From a checkpoint of a small transformer trained on Wikipedia: vocabulary 512, 506M tokens.
Each number is 200 + 20 x the weight over the matrix's rms, rounded and kept within 0 to 999. Layers, rows and columns count from 0.

# layer 3 MLP down, 224x896, rms 0.0873, rows 200-223, columns 256-319
195,196,189,192,227,199,235,200,149,215,189,194,247,192,202,210,198,198,176,241,174,237,212,181,181,172,230,214,197,215,166,242,224,197,201,195,194,198,201,196,188,187,208,194,169,179,202,195,212,199,202,203,211,208,205,181,221,215,185,178,212,170,180,176
192,223,210,193,224,192,198,180,201,173,208,200,183,190,196,183,201,187,196,213,154,185,225,211,209,170,199,191,179,218,227,206,196,194,208,170,202,207,168,213,199,208,199,167,204,213,198,193,200,198,197,200,207,218,205,182,215,202,206,193,174,229,203,216
191,212,195,194,186,194,220,165,201,190,220,188,198,220,177,221,237,205,195,191,178,215,220,194,217,202,159,222,174,186,222,207,233,195,194,183,198,197,174,189,206,232,174,229,218,254,195,182,189,193,239,235,172,183,218,189,228,196,190,205,210,226,195,198
213,198,184,210,216,251,180,205,181,197,197,192,166,203,167,204,174,206,191,157,196,200,184,199,190,195,207,187,203,209,192,207,171,185,218,205,183,222,200,208,174,221,183,219,181,211,224,219,176,204,172,186,214,160,181,205,198,232,196,174,182,172,193,236
194,195,163,176,183,217,162,181,187,235,162,197,181,209,217,225,160,251,208,196,222,221,198,155,245,190,175,197,209,213,197,200,181,199,180,188,198,177,193,185,167,181,191,210,206,216,212,238,182,205,156,211,226,185,202,200,202,209,193,186,188,195,221,182
195,229,210,218,204,188,196,253,203,224,193,193,228,166,192,201,201,216,183,188,179,197,180,189,184,216,179,187,206,191,194,196,222,201,207,208,204,187,187,227,208,187,179,214,172,204,175,244,208,226,218,200,243,201,211,217,198,185,210,194,192,207,207,220
169,184,197,194,199,224,204,238,217,191,218,195,193,227,206,198,196,196,208,226,200,222,221,168,187,229,207,208,229,223,204,257,203,196,208,178,196,215,219,195,246,219,219,222,189,188,187,204,240,212,213,188,217,230,220,216,167,199,230,219,211,208,171,227
157,213,203,199,175,212,208,219,194,183,185,199,184,225,224,196,207,216,185,212,206,230,225,178,165,216,190,204,193,206,168,201,209,203,180,220,226,212,204,190,212,196,139,211,193,176,193,222,180,185,219,182,193,228,202,190,197,195,200,206,208,184,194,173
197,192,193,183,207,201,163,185,201,238,162,204,205,208,203,212,220,200,215,203,228,219,241,194,197,204,194,205,216,191,191,197,197,210,190,185,222,178,181,188,235,227,198,238,202,201,216,176,185,179,183,186,221,208,212,225,195,222,190,155,232,187,174,210
222,162,190,198,212,202,175,188,205,170,212,199,189,229,225,201,175,184,226,214,223,222,220,232,188,213,194,195,185,209,231,216,228,196,175,226,214,184,213,185,191,194,198,209,196,190,190,201,198,226,223,191,182,235,164,196,152,203,195,205,215,203,187,210
236,200,220,247,185,213,173,196,196,179,214,173,199,199,155,183,190,205,201,216,195,225,217,225,196,195,189,185,172,206,214,200,197,196,210,215,219,180,234,204,198,180,209,181,199,192,221,201,150,213,209,221,204,227,212,197,204,178,177,194,197,235,215,181
199,212,201,210,232,215,167,168,213,201,194,214,222,212,175,210,194,198,189,205,193,213,214,253,205,162,202,204,211,198,207,158,167,196,173,183,218,191,198,166,209,196,191,201,209,168,196,198,219,232,227,211,171,212,209,181,196,158,177,220,160,245,207,212
159,170,185,195,173,177,225,222,214,190,232,178,146,192,185,210,188,194,189,218,158,185,227,145,198,183,209,199,192,202,180,226,188,189,205,194,205,207,210,195,197,193,198,178,208,179,189,214,203,183,202,190,215,192,175,201,200,186,207,172,221,192,179,184
166,139,208,194,235,200,190,187,171,154,214,188,195,207,203,194,208,217,181,202,222,213,156,222,205,191,210,186,204,240,218,239,217,226,174,225,168,216,203,223,221,175,194,204,239,246,204,168,189,181,200,217,209,214,193,213,193,202,205,203,228,194,213,193
170,240,188,224,167,222,177,176,164,191,192,182,202,191,263,196,208,166,198,204,206,217,223,164,172,214,192,184,174,207,215,209,219,152,203,212,221,173,194,177,237,182,240,175,172,216,198,183,201,208,224,163,215,175,209,182,191,206,220,199,228,204,201,185
213,226,186,148,214,217,192,208,172,203,189,210,201,225,224,204,190,171,189,195,206,220,199,178,202,229,204,170,204,197,195,155,216,202,248,187,210,185,173,193,183,201,205,220,159,206,208,234,218,180,209,220,183,188,211,192,183,221,178,194,210,198,216,157
217,207,224,213,189,173,202,188,195,146,211,179,205,200,175,220,198,190,223,184,189,196,161,173,177,230,175,197,189,192,198,217,210,213,196,190,206,211,211,215,216,206,171,187,185,167,177,232,183,211,242,203,173,200,198,173,189,213,192,181,199,195,201,209
200,226,230,209,170,193,207,204,185,211,231,187,201,206,219,216,240,219,163,198,154,206,190,157,164,229,209,237,225,159,177,206,194,197,208,215,193,196,187,218,164,235,204,174,207,204,215,201,208,214,199,205,193,212,191,217,184,185,179,249,213,196,150,188
225,193,244,199,193,207,227,181,243,218,183,245,221,218,185,211,218,203,217,169,217,196,207,204,206,217,208,212,194,213,201,177,165,192,209,159,219,189,202,202,214,205,180,200,237,171,194,183,158,190,161,209,206,212,199,189,193,221,194,204,158,206,184,199
225,206,229,202,189,199,190,185,232,221,198,192,206,232,189,217,164,208,189,177,189,174,188,210,199,192,189,199,164,179,220,173,184,233,217,199,186,215,203,211,175,198,193,207,178,185,181,211,202,200,202,197,191,262,245,211,171,213,213,206,229,179,214,182
170,223,169,210,223,165,230,194,207,227,204,178,197,224,206,215,221,225,212,208,219,219,230,209,194,191,186,188,196,199,206,167,202,222,173,237,177,194,237,185,223,174,238,210,189,172,196,209,171,146,196,220,213,194,226,207,231,210,191,191,201,223,196,222
208,176,199,202,216,171,226,216,185,201,194,215,196,171,232,205,185,213,169,156,197,172,225,154,218,174,194,207,175,174,181,168,205,179,202,181,192,189,168,166,213,203,209,236,205,195,202,218,219,198,158,225,245,205,192,191,217,210,192,195,204,211,219,211
238,171,179,202,194,181,198,218,184,212,188,187,184,204,196,200,203,174,225,227,192,221,183,180,190,208,178,174,191,219,180,232,208,200,216,213,180,225,213,190,195,183,180,187,201,202,216,212,181,185,195,235,194,208,202,195,232,134,249,231,183,172,215,189
256,191,179,198,234,233,191,243,187,205,218,199,167,229,206,206,150,182,185,197,218,213,219,178,195,226,216,221,188,196,171,205,218,153,191,173,212,203,200,212,191,172,183,204,207,202,181,191,242,149,201,225,183,233,186,236,224,227,199,185,179,191,186,197